Weights of a small transformer language model: 7.38M parameters.
Each number is 128 + 24 x the weight over its row's rms, rounded and kept within 0 to 255. Layers, rows and columns count from 0. Numbers have three digits each. The size before them is the row's rms in percent of the matrix's.

# up: layer 4 MLP up, 448x160, rms 0.0681, rows 181-235, columns 80-159
# down: layer 4 MLP down (transposed), 448x160, rms 0.0505, rows 181-234, columns 80-159
# gate: layer 4 MLP gate, 448x160, rms 0.0707, rows 182-235, columns 80-159
up181 085:088072125121151119160147148144167161108126098166123099125171131132128086120117135121119161073147138092094156109111123124125116093179121082128094121115081136112101094105156160126113110098123160122121106110121143149104137090162107093125127127
down181 090:149118146130122128147137119108166136096131121157112130171115160152108081088152140178131151126127076111153152117126148135088125111136111104090131152119142122152114132099135137109152123146116133159110085112149142121144086111134143118099142116
gate182 091:137141100119145143089143115121143124131165166122139097105132112122124125137100105122123130146107132166139115126144072140132150116122117119146181136178117144127168101106118150133136138136109115152136116124106130142091118151070133127170128155
up182 094:116133148105134138108165142182120104123124131090163145152158100165111161123142163113121159176113149127113135098152116125143118142135136113143144143157130167093153153079096121127130141118141123133115104106139069140133131124095133152139116164
down182 098:105173145122150117129141120143122102142104134165154095148165086099110133131107097115116137169094136111112104154121104141112128122117142157108111109132142178115138102144152138112140096119144125168128117110090125092102182131141153149125093136
gate183 085:122106137117079109162164108156143133179149117168121107129124140148109133141131127113104145139167115070159115129159130152127136145141118111115111129116098114135090130141098095139098147114121149112097151150162170147126130087140118099156074175
up183 085:154138165140104102137093105120158133129108146124062085079145151125158095146147133092103147125096135129147109181140091138159122125135115112141148106117126137139108164144143113122097107124115106118126149141169114141119163106157146128137146141
down183 090:148133117138163134097119120132136120084119136113145115120151140129154164125076109133135129115131197115093141138134113128144122087118134163098087118123145087116140128178116177138126029114110111146125126111121106079138111149129136147117151112
gate184 112:136072147117121157150151174148103160140075121097108145134097121136132153110172133118109121105151172150141118097154167156063164128163145119107133077137099124111106143118117125097127117132115132118061121108151160107115154102147126099125089153
up184 104:141140089142132096134130122099153154105137153089137124137171153159125098117055108172096117142142128145125121111118105167165121134164108102148101170091111120150121116140122126156128110122133116143117096090122143159067136125138069117170136145
down184 109:136098123142134097131149153148138181091096148099087148162127139127126112108123123158085104129131151158139124122147161179122140115197132131104116125103088132126100130133151119107118124114128114138074090096135135122057143115135089096148095180
gate185 109:132163103142112109112145170172140097129078127121116156127128137121116094106147100100143156140128105166116151129104113141116191129165137136105091126143097104104146134116138138114130172145109129117153122136128162122112150184158136116199129109
up185 110:129170078134141132115124113117167103139135119155137137090130144172118149098155081115151106168147136126132122156113158160114153164112101144080112141129102119113108106092144185092154157136121137100145115135137149119123145125111130160145116129
down185 103:109092144093117190131132104101117146126145125155155100120109140111133178166116117155149111130114139111118142162160176063125099095104151123136162159158131124123136123123115122122112096118137173126119166119138120117173121131114143126090094153
gate186 103:105109134153157153107160134134101158132170097128154095165135098164114110148141104144106131137144113152151101156114091142132097134158140077126119148171122114132088133112125138140135137166154131131134137119152113158108139190160159085081177101
up186 104:189171121130136135140137111135217127082084092130099155119133091104107115114107144120113121133109177162128186100133142118102106121133138151167091104099124158115116136131111149113142130123103105149149114147113132111128169095095105156161078161
down186 102:147130079154159160124159155139083185113174104113154125195125118167120143163140113129092133151141150178161119134134095136122093069133147110143101154146117111147115170137140144112138164133124138107150135132114091152115125195137134100139125143
gate187 103:149117104122126150139145108156115110178127121156115084160139125073095106129109129145115114148147121177158107151116154128094128150145140110171130141133083154153117134115137080132103144106103169104130096149159133104102117134125127129135117115
up187 104:111144125128116096147087149115134145088087146119126168119128159183147140125133101137120158091119157128163131096111084114179104121151112165109119127114123101113139135122120165119167124150139104166161152091131116170138140131146121095116158135
down187 101:159110094120129094116107132185161176127111119113141136130149112145112099127158145122110100088144077126104087127148145158118109137157143148077126137142075116136142158128171116104109156151122113110144085132115134141104143151129130147116151124
gate188 087:145071101132081125154189133154106163108109090117133110124170134127106081120123112155086110131165161118147112165130137141148171153152139140125115146152113141113145148141145090115119156157180132128136107159137105157103138111086140118140119174
up188 092:154114132112107124123135143151099111146134103139127123144124114132092083114135174117127130121125128143093158145122116115121176177109109084113114104134129142104159143104134116092128148178134134120191102151142121161133111145096143106110163132
down188 095:162103156109137163152079155142102106140136148126082126168105113146142118132097164101136140143063110132099126169123119098137124161113136099123147125138152139130196143125139120071119118120122117098178147121103132119143109128131152131132136123
gate189 095:094097134143098121146160158149123148113134149145095149145158146144123112137118113127113127057127152134146131116174121133141089144142122117146089124136112170134157139163126106146132081146159090133121128182137108167078088127106112115126127124
up189 092:073145136120123133112147174121097088156135121111110122088117124054139094112107055089155122145126110076103125103140119128136134159092135138122127106134163133155151119146090113161092151132121151121138145164135128142159106104145145131135133127
down189 101:108110124094115118109118120097075118175133087120111119077113181075128108114130113083160123152125159088088110126123132099142148157113164154132145124138135159100121110127107132129123173145102131117127115114091134124149123096158142172115114159
gate190 093:095144130089141191151141119092106137113141115139168101158099125106112154166159098141112133171143115137127114130149116131123128140140105117203136160127085112154168135142160092108096111139152131124078159117143099117132183136142121108132106142
up190 087:087125126120140170122143123139155088126135101160171114169110129148102131121153105114123153125135109112115077114134103155077108148147128138140175135102104139125132084054132094076090148122134151107130136098158097117181163119136159160086129145
down190 087:115126131176130090112113119152124109138104149130136175110139133130121074076122120099145159113134111116146134106117098156132151158122106119099116111097124094096163135081089166111079157110117128136164132144092147117173116152089144181131147113
gate191 091:144121115129092125120110107095164109075126076124093109153107066150089114098142152134131094104097104145115116093135095121145146125098114115131093100158150156142124102135131140155113119116132074161111087149114135122132100159132121094135118112
up191 095:140095112127119149152116099121121155083135101135106162119109105160162139104079139168168138107152128121117115147123099108122133096126151121169101112085113167112109119136120133099117122100113067124134136137130140084130080155086168066098106160
down191 095:105123154111086153119128107153098174085140153102112159138121127086150139105169158136098118119141124106140087145108157109113135113124134129122126100112132179109127165172116123156111106090164104099114145124141132082132096160111148137126090175
gate192 101:133138142117133122166146127105158148130095121123080180150128118106123120128141100155120090138107158140171124159123136151169141136136147117153135139135146124135139071152127094167139135140157140113143110068151161149091104127138165129122113133
up192 102:138119110106120152098157138144142166109104143116124124121179154114170124164113143165111127121139117128137149149075115113098165120080150143184148147103121146143120138125156137127182111096146102110131134142120067142107126138135165111142135156
down192 106:087079162107115134068109126117107128131137105123106113063164127099166141136179106125137102144129128099150099150094157138100142137154138139121121151122060129148080113124100120106104113107096120139107190149146106138150127140146132091099147135
gate193 096:145167134141143114153093088126109118165119143087091160115124150156089149097128137085137126137165132144148098131123075098151138159165082078160145150111113166131091097154138151128106177103124123129128136135131148144105123147120142136126173125
up193 090:123110175142108118114146134110173122144163101124128101124136120199140119111129111164133155118140135158104097124177130103144096110104124093115145111111127094093101140138172132138123140121149144133177157112137113174125106146102116113165139139
down193 093:158134120148167104149070124103143074126095079115115114109155147142101125095099123152137146141119153142123142091111069113122171091070130150151126130105102128107125118155086088141150076121159164099160197156125110119124145133146146120123112095
gate194 106:134089132097095131156141087078149185132082117123112113141143144115159125157111129142091145115114126160118148128118125139136095148150149116109122168150111120073119130158146102149133116122106143158136118122163108126068123085151170115103133103
up194 109:130100079108098141119137105093146174148107130108100088143121136119121130158120137124120161142121163157121145117119125151154124105133161098102126145146078126103089134152141112161138093121112125139137080162160101124066153104120168111103144097
down194 092:138117121118100128095118119111147147149149108133117110105114140115118157138098156111158177128078060130110158143104130098117075137098131137124127168111150101106130117108155114110142064105109103124114115128128138148127126122171145143081133060
gate195 095:081085107150180124120175123087117194147120096106084111150136099096124102141128101143104134155136180161130137106136099167129118127144122145115108146138095141086123124139114119153095095118141169099105133115132128134105177118103103121119112125
up195 090:138184136115107134141117126159153137128112154150166126120149208192155122113135139143097122125139122144125093138127147146130173110156125107101101123072104099157082175111121148086163124138103089153120116108094154140101120094163107108153142194
down195 088:155125146074105134154170121150169132160102129155116126159157157131129152098137115131094138118110168153149112122147122127141158079207152103111118105124112134167084172116141150112172104120121095143085080114131129115087131121158143100167099150
gate196 105:139130133114130101108073145128149164139126140169080171171106145154180124094163146102139152109131112126157130076138089149100125099127096122127068115117105109114095103125143169131126139109120085117121090077116152124109101130151152173195081120
up196 104:134092116156098120130095109132110143129136143094138140137125157108118139132120159136140110099127128126156101151166135139165112133135118109096135143140132097162106147130114118168125145159153170137118115152116132118136189158179083140147157134
down196 106:130120115118151105154127148148169152128151130123084169176116147173154151109122140156098146136147100120135118102155102162118127164128123142114100142155118092154122157121147161102126170120140121142149094121084147141111132104157098137167161091
gate197 126:169070095112178155110153112130150122107100117167117142102107132118135136145121117160084150124143138152149122110142143111112129104150122163136137086111106126094132148064197179131106165093132106163103132108145100104130129122108130090152114152
up197 121:123096141139137112107151120152104159113125153097106112118174125106106153160114103128055173109129144087172087109155125147155123089089094147122154163100124102151129115138111111144103129146146130154121131138114153112122084139153089102162135130
down197 112:118131097176135108113132121130126109115103118120147135112112127144125113137088119136147109109123091146128119120130112148135127153145068180137144135073125130173152144113167199128102169127172062154109086137146133127139172150156147114125159128
gate198 101:184111077121128115133117157140138117138141142147124146113093110120094152162089105123188095116163114126110142162142149139153180148110126140150133149132089131114134144129133181101140107131121122121096100117126073151128162086092129119086125145
up198 102:118115134110106124149124104179116153128133063091127154164120162097129149130125164177157133126132122129161121119115099149125078102151136147110137087103139113128102130146131124139147139162103183179121094148099154128131112131144108110140106109
down198 103:124137093116138089116103132143174124082131099147118154146146105132151140083126140144121137105135149124150110168129129112176156097097104137146127126136133136112134140114200163102169094138147115143146136098146132095086165143125074100086124168
gate199 114:146122140150138153145170174174137126083124155133116150184104121115084140120148145106120146132119122161143139161146160132123072155144110120111139105133084124123130170105125102146123138133140114119139106093131145093099178126112088186120133132
up199 114:135135127115132101127126084129102136119151111129160154135143085128142131171067110152105115114137128141139165101140130140136169100134133162159081159159171127131127131145137109138140109102123106134130143124104113148133130179143129099172142122
down199 110:159126091102107125133136138146129142094127135136147181187137105120106136138092135106122139133132089149161179123144101094102135142144157150137100168114133137104142145126203145105142175131144089117130124089104119134112130147084115156148157126
gate200 094:125136179156152170108084112081081146143123169110134124127158133143155127092144118121145157116129128127127074125092135161154125083135134103108114153131121118162139108107155110123114158101121102131115153108161100132122095168121118104158098161
up200 096:098154140155134169109096145170125111111140113131159110127131108149124117111068142143110138164129167105103134112087121110145112113143149146142110117141110150145115106103080139157140098131123117101167114102114169173116123110116145139126134122
down200 093:168052081106122080124145132117197125109142132145091153174134126144128122149093096133148107102119126155100180150200126163142132123127088129108140134141131116120117140112134149158133139142161141167095104180110142130107161110133167134135156134
gate201 082:126104095132094137071150161161177147127093138132130156121114141158115171106136144124113142099118130164116103128098111133153142121143137139142169129128097154100114131083105155066108128122156102124158121128107152089145145146091144107097146153
up201 081:135132149163143126166106062168110157110164071132102113131144112130114078152080102129142122093145149131090136111126122089161143142103161129127083138104137129155145146149094103125128141112159149141133160104129088161129163138167129112131151142
down201 085:153140135117109150110147144129151117120126166105147098136121150132154157094129116127089125128150129180097136133097132133091122133167118125076142122077075119104117163105081121113162122164138157080170116161149155121109109125106162137125137127
gate202 096:122107103155136111169100158110134147130116112098115120129126085169075081109147128131137062133102134175123153122150160118117135150109155065152162097129108096157138146141124129155093127132125090134163107153131123126107162158104142108108096117
up202 099:160160118147144111125118105155166108119154160134154131118104154160158162129122120107135173163131141106137126098151047124122141136157172173133093113129051101141151121123204140093153120112161147108134164120136113116101129170135102153118133133
down202 102:159149130139155121139124081129192124099117138153173104112132161128159128142145145147146162177098179128142069130120033126124149127170152166131108134105099170135123177126181107134166143151151140118115127122137116138085101128165123148121162134
gate203 105:094137134103105104152140107164159158090134106124125144102106111116124114150124092127123097155098130170148144136126106122084142167147133121162130189134115145132137113105149088105099111149133154132111136123153129150116154172105125100095091122
up203 110:113103125067097119122178111116151097099107128170127126120096148108123181098129127120163111153151134181162166116104099102119119134147146073160130119163119168109138132136129127094127135134146188111167095143155125109078168151119105157112113133
down203 108:115173123150139130141155064166112121156092132162136160134098136105142076165072124178153084140131151131141128132115128120110119143135113157142127142112144134122190092143111132136137153126164124139192139107137102145157084136127145133115103125
gate204 093:127165122129136145136152117141129180120131112104130142139173128128114124180117129122106114085080111131139143139129110123172093071142107144119112122155086093123110108135148141110115098125124082144136143103091150126129069123129150116140189093
up204 094:113143133141105133141141157106154129117114153080106145109154126111135158151153099162138156120140145079129148087139120097142142117132107136147153134137155154106125144133131131128121086116122113174156104151074097100085131114121113107131124096
down204 096:181156105110134148136178103166100133143136117124127084130138113196118145178134140118123094127100097139090120152149083145136117096145137115142125095128124142092152078078137145135118116125130078126129147118095142114124103095131168122114120127
gate205 095:138166136105148100136098119092161115112124109141118139131096163123115159147152158109116125126134100142130102135120159130111170198117093115097086083143168112094107130143107122133138126109119122145129125177151161106123104111161098117142140158
up205 098:162154112128123138160118118111145125130121157117130176132144129138099161149112129178137124124082123140135143093122081117106135142100125124086135114126134151140148159114093136116124154118130121148130130142122129155092128157155127149099177083
down205 100:155154105137157149143132134105134110163144103145102144115113117084139125165127115124153176137125082139121097146109155125161134132091127137154124076091146108115123108140131159100081124122159134132157124111146121141131119122120118145127157129
gate206 097:133094130130150094140146135117141084171115102165147109180163171139122114094106135119160099172120138092103108101154153096096118162126106115133126190126155117119151083153113129210145122129164085122141124181134117090127145131137120136144105102
up206 096:196151104105092138139114129087122109110139143129119077101152136173115112143098125119136091093186170107135101122103109138105149116130124129134120130068093071138165117113105155130136117113158101096106119137116149095123099123133096112126099067
down206 099:138155136119164158097115116126138109171116127134166107165150124098140149139115134115104117171139123099155117105137116122123154092129117150133115162149130139104140064125117123134116150133155132146133138153103114159199094142124170101157105132
gate207 102:100115088155084106109142147126166139159130083157079127130131145121083162073103169170133155139154124128125103123146102152118115147169122103107138118106138149140090176128117135145116176137114154164125092114171142125130113131156114122119138146
up207 099:141134183115143136154159104123127165107081161117165113139133125150143087161150096099117123113127128107143130134139149107147186143127125158133102147127126104153120087145153129143124080125123113099097165129119138142111147123132152108135129134
down207 095:162105084129110116124153161110136119148120111127113116169107147130111116119128099145128123110156116134146088131166138161145157065125099129125142131098083140111109084164155156142120174171115130153114092114141091146099194123108101136168111135
gate208 096:127071128111146151138145087127178138089122069118106135114139114143131108136119092141168128115165165143124155133143086161061110164097113152170125129107120184134113103116088134133127138134149116138106162108101154136087109115112155141085117081
up208 098:132128110143117128098146164093129134129106113137099114126148110142102121136124129110133113138126165143163123101139106111120112126125169155126091114198122141133188144118149140129106130118153113134173175117093109175104111119100130082117100110
down208 100:129094129095147141107116132138141141127098130103089169142089121144160155133139114119178142125127179144124146132136118196104096145054102136132177129102111150150104143160072166140155129140119141146163130094128128149104100133125137144107125100
gate209 095:108152139138107121115134137116133115112137145127142131117147094134116154133178127103114145131102117131082120114107123143134162128096129069159158168137124149129132175109131070136116160127165144135127157184115073156086104105079138121121164139
up209 103:113080134156144115134100184123163113147114115161100119137136130105153113160193145106115137129092125099107152138145122131108100097132119124097121128075168113131139143128146080140064164161133163124110115129134156116108147124136116117102122151
down209 107:110150122195175110122130118095097056103163136136126145143158095110165144166170121149129120143070086112112135156135137100166157107093143103111096099110156110137121124091146141135092178164128103115147135125154118127141093112114127137120167167
gate210 105:138145129095102157124162126157146118169157150153166128102132091127115129140140109120152142163168131158134144164075101141124115147123155102103143143140132164127134146077122156095145118143201117113146136126121120140113135142082145122086130132
up210 109:157091115144143156108113146165123114137133133173092129146189113121079136143167114142120148117134140148135118120126126157132152093120171116152095135126155138100126123142143119165107127090150115139101110104166125150126117148082097100124155164
down210 111:116125132084118132094174173071120119113119124149102116073153095105101111141109106131113137155155141154082119096110117167119114160105154120053116146109085172172136127102082159147117131112117149152162126140126114090099141138092133110118123112
gate211 100:121123116124097116123154151124145150121174132108162123107121103149145127107129079119171083123138141140137122115095126134091134160150107115122109090142115113152146125129125141136082086150140136094114125149088107142109176111095104109143121157
up211 098:125135119097123124134127139125157107139133148106132109119136118112145135125127133099151094149138145113116171137105130090115158134127108127135122090144113091157121160158100105154120104169117145129109120167100090135134126123145101151162124125
down211 094:100143142126161143130078109105085132131169120089170123103147100133148137144159135119127105141090113116122167116103110116114099113136130101138121093154123129124147113147070119126092081122116142157120129158117146075129122141115146155182130143
gate212 110:109098140149112107129129124083149141138095098096099156149117133063152140131146129125102124125133089132142125112171143118139125084126101163150091158112152082095131126103133110154101123103136118177124136167106140107107125101147110131187151105
up212 111:159099115128044131133127139157077136133127162116140129126150107115115135157110140120166158106120129125146089147127163133112102120127109140115155101123090134142127117127123121143097110153181144111109170098165106139106095157110121103116142084
down212 110:152118125155106118163159108145110143151130121107136120156144100122100146151133141133121087153120137164134117143161114105091142071124125076156099119110099103141152150152122135155119125115160097164125156154135141140117140132093147122146155122
gate213 115:124114116161116096137155153094146117138130134128114143152092110087150162135137147116105119127084109141143140108156147094144128110096109105133140124179151116126122140121134112151175127099080154131161126163084149136155111126161133177177136104
up213 110:106134148142113091156135115128116132148134087127096125116163151113083125112108145115110113188109126102117078099127082112133095121129104142127143135128172126134124170132146126115135117113146129112142132137193086133104189089131123131100129133
down213 113:123146139124112104104149148116126133152103124103095145154113160142104109123135147121154134104123045101135112122146084117156118174126090100143133101147150129113123132147177114134107180110144121157150105154128091159101130080185101133099117145
gate214 096:117138092137083171133138089142108122143137102103127132172153124148114131148122116144120164113142148095131100081169127129130133108125174122131120129144105129177100150151141130123126124120163136141099115130128127160077142096118121107107142117
up214 096:119118076100145141106091073117109075158171135118115126122150105125127165159150086104123162158118126092127125092145134105142139111125136112110119143206124105168122133141139115117127122098164109139123152171126130155112117129079114105092134108
down214 093:102148128127126138096084129084119072171137126140102114107131073097132147113123135111125126137108172103132115128131129108131124153100108114168112134163162091131148105116103090139092117066130097094132149113130116090167090117062118131126113104
gate215 106:125096116148153104169069101153082085134163077125105150171086127136132119147145149129145129147090110151159131154155115142115130128122138118128127138148185114153138132118161107105164090139098146159110093141146126123142131162143149132130121155
up215 108:176098098118076115096118118076117095094154113130109131112134100121141132124154133146129134087102119125124139138132157142104126128080094147165110101089143153171131123128139161060142140098153133129104090080108167129132104167133105065120107099
down215 108:148078112119138120113092129126161095117143135169157141150126120140126143132135111144099134083111076125136105129117158084137153149142144122149122119102149103160100116123114136090143101115174131145086087100084165145122103169096125083147101139
gate216 102:140163145138099165145181139126167153114117168110140089146192124156138124105168151133127146126156170182104129150144129113085159143150170075173134091120126109135117174139174134136094100166093121099087127110107105145085142120115131087169131149
up216 100:127178123165104143133131132134164094147131152144115100116180107128140157120177170120172179143128133138092135152141130076090108150091153093192165078141144107124146122123155139122095097135099105098132148127094056112130125121121152120114117108
down216 099:091169120116140165119120119105130114118132154131156129082119091091132190139144111080183156135127139095111124125118129130108113144047100131140126131144162108100159092088108147169112132101125106119177137137112142119178125138118156104133142084
gate217 099:161141125128136149159169148128168087113120087123094119130101135167107116115131119129135109156113080163123108145165148149142119128148118106169089125101099169115136166086138113110124132149131107156094119117137142108122134113113150136139101147
up217 098:145154151160147121163140109107140122094156094113099101135123136131115132135127084134122114171130129116106088137137131155110146085112139089123120128142098104154119129160138095134102108141092147115120136140169098066137167135103120138133148112
down217 097:140144135110149171179126139143123124143116100126129160132134172121120128125076118148151145117121050149128170126124147159144107120137117119155119125101107110120132135152125105116127133163136094158114139103101130094131111115142131128147149147
gate218 111:140183126137152120110148138104138120160117163118143090082119080149062167116148126132122111150142157123097100173101125097117159154131172072129115124082095133103143162107110100091119105152116091119124079154117154133068113135119139118129118152
up218 107:080125129101120147115097098116127121141134133131163125100151135166161072112092136149113091136129113114131156120137075162137147148124129162156152121155150195162149100147122131126130124110171101158082178127100110111154111127114151133119161095
down218 108:089099125109138135137131122147116183130146143130099171173117166144159064128108126143121143144145094117161112127152079143178095118161093134126093142119126125109131131129187082108142169120125154137112115141113110150179110124145138173167132113
gate219 102:118117107074123147171132092128150146119136107100102132128142117090118134211106089125113138109104141166186192092124107124135135121077174126138150130139077142145138134124118177144156155118153109111108154117116110133142110139130135122129138123
up219 101:143122121110124148097119103152121117155170127153132103150113145116134129170128134155119126082095103159166164115072129119090102102110124131129126124144090163149155114120101159118127122136145124086063152119113124125140134146076167102111151178
down219 096:132135157178131138074094119135132116162148120142115125127164126143149144109146171123103107120121126098084072154105120120087109114143108140125150129124126112148139124133150103094095094134120115120084120130148104088162142126088117132124147124
gate220 101:116078164105168148108150109101129146113146099142173112122179133123118126114140063100127189143094122120089113084126147142114109128150158121147092153139111069145166145133120136162140126099122129149098144133119142126137115114135118089124121117
up220 103:173120128156118118159127112157122134158103096116144065108108107171076104105129180173095117149120082147117111170121101119149115151154118160128122108114162109163092113189139167149133122188124068116142155123151154140148132088140120142127138098
down220 104:127149122142131116098151113107122149157149133162127144109106115162137155111125141150129137089164141135150110131109137166108137119128114144108150160129108113103096131108147123108140113137119143141162145135177093139099081130121110126090135135
gate221 090:138161147139153137115169157132131115124114118157120126132168131114116125094184143073081123158138073102162106142086161141147105162165062145102161100160085140167119121171179132126081134157091093136107085164119112123105161133136111130144110139
up221 093:108139085159138158118114108086125162132116100094144133095149150112099128131156125117149155141095120106145158109101126127119106165132126099093116152075117148134157151107110091133140106130125134158077120138137191141085098146123110139104146101
down221 096:117086146146116133065162168152150104157117150104103127150134083135137102122117086146114111115138144162104079108176143171075150129148150137103152115144116112143151127113106132126161150123130141134123135111146115142123164119098169113132099140
gate222 096:127128081089104154102121118133101153098160150124080146127150138141135155160121105132178123098138117163166159143086084142131117126159137134146123107132157136169127116131141155141095134110160119123179139123111141157109119152087143136157129096
up222 096:122122112121146105088117143151132123147095162125173146166080114132122156131111146078155125137153136099172098118141163129176124125122135113112141125112095133102134133132134100157154153150114120159148069132170160105105135140148135141151130124
down222 103:122136105101121138128167109090105115107104145139109117170153140145119125140166156114146125124153089086144134137140113124165158136174145154149087132110138141097115146092151115151106110133134127114156159123123149157101120129080133115149133119
gate223 095:147100081111126069138140143117153151110120097126126101165088164123077125121171147132141172137120122140161129129117173105108122152150202131116120118135143085148097147141143147097131134096138158141144121139122114113121146147134104128084138103
up223 090:096134122122112124154134160139124129092153182141118135131171128100158077154120141139119110128124165096101158132131076146168134099139127122131143139163156108171104124123132153137100131086132096124167148101113124094087103113155167145123159089
down223 099:102153130134131146088163134118133159102154200124158137123127114119132121090124070138136119156139133159114155123089129152112160111152109144124092138131146095151104095147172119155106171107099136099139116090114113143155094050149143140134118105
gate224 097:139142142121135143081172122168113121167099106124129096109146129129149124101123121087139085113133106159126120138098113128132129090108126096161086169146114114163109143102118066116161142113101116145081165122100099103129098115102157097128155123
up224 094:141134099087185114108122118163131137142140143125110148130113092125105117131175126145135123124119131150166116153106129098151149125063149120113138115130125119094134128131136140104124125076120123161171084133111095097140141143124173143106130125
down224 096:122141141140123143091114107113145140144093113160133140117146145131121147167147106145158130124148135104107110157115158146085161136138117109173156120122127143106130089132150158137153190129101107145145188109132161102103126084141135114126074131
gate225 110:158158114115112096095145151149160090152115092122164115152130097094109149154168106119157142102130119128147138104145138142092081159191120137143151133141125129085094114093139102105108151167148161129153116129111161116150131150118130088168083138
up225 106:116116091128098114161135132068157119084125131115085124131093114128140119137128151115100112173124172102118145111150093076150151101144136131155075091109160158140160155124087139129130114123154076150152116121115175152110136121124128106136081139
down225 102:161142118133106105151116133113184135151164132107139125168107107139083153132185138095162108111130154132139127101108122126113115108170143124170152116130138130124147153120112131160134118165139123133141110141144130100133126117125107095141083134
gate226 095:122128130170080115172112164127133141086121128122163116147092137109119136139114103114089116137093102156112119082179104124187149105123167146142128126169133138152127161125137104164110130134112130113098140157142140113111133130154121146168107121
up226 097:165117108142202132083110149108151102119138157149145105113124101087137166142112145109127176133136149126154159161127132103125144167154122100142141141101109125094152129152090132090141118117101143155135140115156146157142134128121098133103098116
down226 097:158133128139196098129116138137104150144103142131176127152121103067093109142105144167144149148150112125136140158110119106122126165130172126124137147088077114132121121157118114108118132099152146193109131119149123139166121118107108123116116135
gate227 084:131180145116176136090158106108144128108134140187156142109131099117118136157085147100132121103144089108129164136140174113128136178131147109145111097142148149120116151109141113095168149149081137123115124122120112108145097142111141098144099158
up227 088:147154160167133182134138134119146170098095111137150057101123142166174123080099135129123123116163155146112120164063130173110126150136126138126083141103128109115110172129113163119148101134113145158129124138163133126117126126156105181142158147
down227 092:155060110108127117134122184143146109119167147120130146157133137135120125183152120153118154170119152140131110125144129100118136137136103109148135094142132105149147138124080125142084133105146175107143107171165110087132108147134131095160075101
gate228 103:137101090119145148176130093124138175094155127122109149110112090165098094145139169162119121104127117150079163142127125151164106125152125168175108087125106162125158124111141185162143127074110162123170105123078132106158098187133122133138143079
up228 106:187113169149116138141154117128118087129135124113155083094136119130112151123134107136147094172120122148126108125095145131138132160138126130113175128140161158156109106135098154137133155118126079106103109147135092088115128127087133135146106141
down228 108:111109149099113111154152133117102133133098123137100143147121160076146155127143131119138148160127144159190140142169184131105134149122131125127141143127154138073126118168130144158144143105144119135119130104145137091076136122093148117079126145
gate229 099:139139127140141098082153148105107146134103104159105113093144144175147109097164083130109167137159093111157109129122106183134158133128148138180127135103112129168123120117129120134172124158121142124111172087147107146135163096116112138111113119
up229 102:182130137099116134156095084113165107108156131149131138129138118161137123139149167169111134113086131155098137128122150127139140120105105126140134130101157157098152146145137170090141112131166105122145121103115084100142128192092136111121132181
down229 106:119153088109137146173143136147092059155119131140126097144116116132141147120123165130131104154109135151121159109137117116107143126184118164130090136132107116185114093072121144124143157103111142122143128203154138096084098130123153130140128121
gate230 091:151130124162106109142174104122141115077095126143120160147120113159137121197109111154128147106119147123163147145103159110120132092114171127166160098139101049116145138158132147137104117072128127147129129131171145157141115123136142093137120122
up230 090:119156143139155145097117076164136152125164118142146136102143115139120158132123158109164125119134164145145114172142107129162126090148127119107093051136142174089126118129107173116143132126089129169152125083111140116118131133138139136164121115
down230 097:202142146138113104139167107140150165095128119157147129107099128100133142099140131099142119097112108120113145173151101099126113134139148089143107095184125150114105139125169149111135104100108129115151115098160127110108156130123146105156145130
gate231 132:150103098131099129110165155135124109117136129112114115126136077128090107172095078110158116137148170149122156104161147139144125095131137191136126099154152124091123142133132119137130102114140099134153101172104144124126127138132077102133104098
up231 126:132156139161130123131121109100144100120067080151122156155140131100161150112155167112112175107128108117146125132118142168121126169078120074117115119125115116143175095139116146120122164148098151148130151100129100130131156131140169108151101119
down231 121:122129133154132111143089132133148130114077116124169117126131147117156158085156159161121147102140091112133105145095143144121114129119111116150115151100086125158120097121134110085131181171125146123090166088126132141103144133149155123143150135
gate232 099:114095088125152102125115142149112109159176095174168135127114102122139127121146127117137107088131116115138135110120093137138130088164155076175117139120107143133067124100112113119135142100106103131099111163161136115134129136147142147131126166
up232 098:098144137146111129110121143144139133126110140111118108147110133153143166186113118131123136110113154126104140125134127118085158132118118081150180188120123122124166086164142108156115120136118150093163140103108113126103173128114153138087146121
down232 097:131104119117127117142141104095129118090136146145147154145070104126137130109105173145217082113126103157155106172111089127158097103138134111166111103132106094145101134169117139133128077096114088140125131152159146147128139144126090167116141138
gate233 088:089130109145150124108124159156115094144102111123153105141145119078104115137133105122130128111109069082096116117108153105162110108083109141140146148107148134104128121126158065160101123134122050124142123145148106117113148146118119131135117145
up233 090:104110101118128103091099142126109124147143129145178108117120101187108082103149114119142124138141138126108124095136144157133116127122146153179147125102105105109160125147125150073133093103136068113127112147151147090113112129108087113129125168
down233 091:125139154089127146116114130116127116105099175133116145116132159091157170152088099156100123129117117129158122166103131127107157105124118125091098166134112151100104122120092104168112070140131145123158147127115111163183113150127172116130126118
gate234 086:111118143154108154111152126122106194113122120111134137147127107157109154119141116104110135051149141128130087068129138173134105143143136137109137146119109088145121093148152176161128115113121114099102086130110125140112084070104148113132137119
up234 081:159093087138134071136124117147162126151072153145102124139167139169150118130145151161096132124157137136154112122106115132158171096138096102143105107124098131163113174123142119128096105135136147163121118137141159130112184135169088103116127115
down234 087:153114122118132120120175153116144148121125111120087117153147149157149139122142147132121128093121073124168116138126144174120122104167114111120154094115119080163108144156129154141147115090140129125084111134149125126074136119142062088145125117
gate235 106:136135092104146189106144117154146153141147090103142103123117081108118124151125147108169143126157177124099156151086106100124122097143168089162123108175172127105147141076140127103139123137119145167142120131133102156127125120107140115139070127
up235 105:128086161121156113101134105132123116157111133093125105140110090105158123159093136118130103141125131116147131145096152145157137100121088129144160119175149129141110088161132114149109150131091153185098104163115127134155113139145152080144134156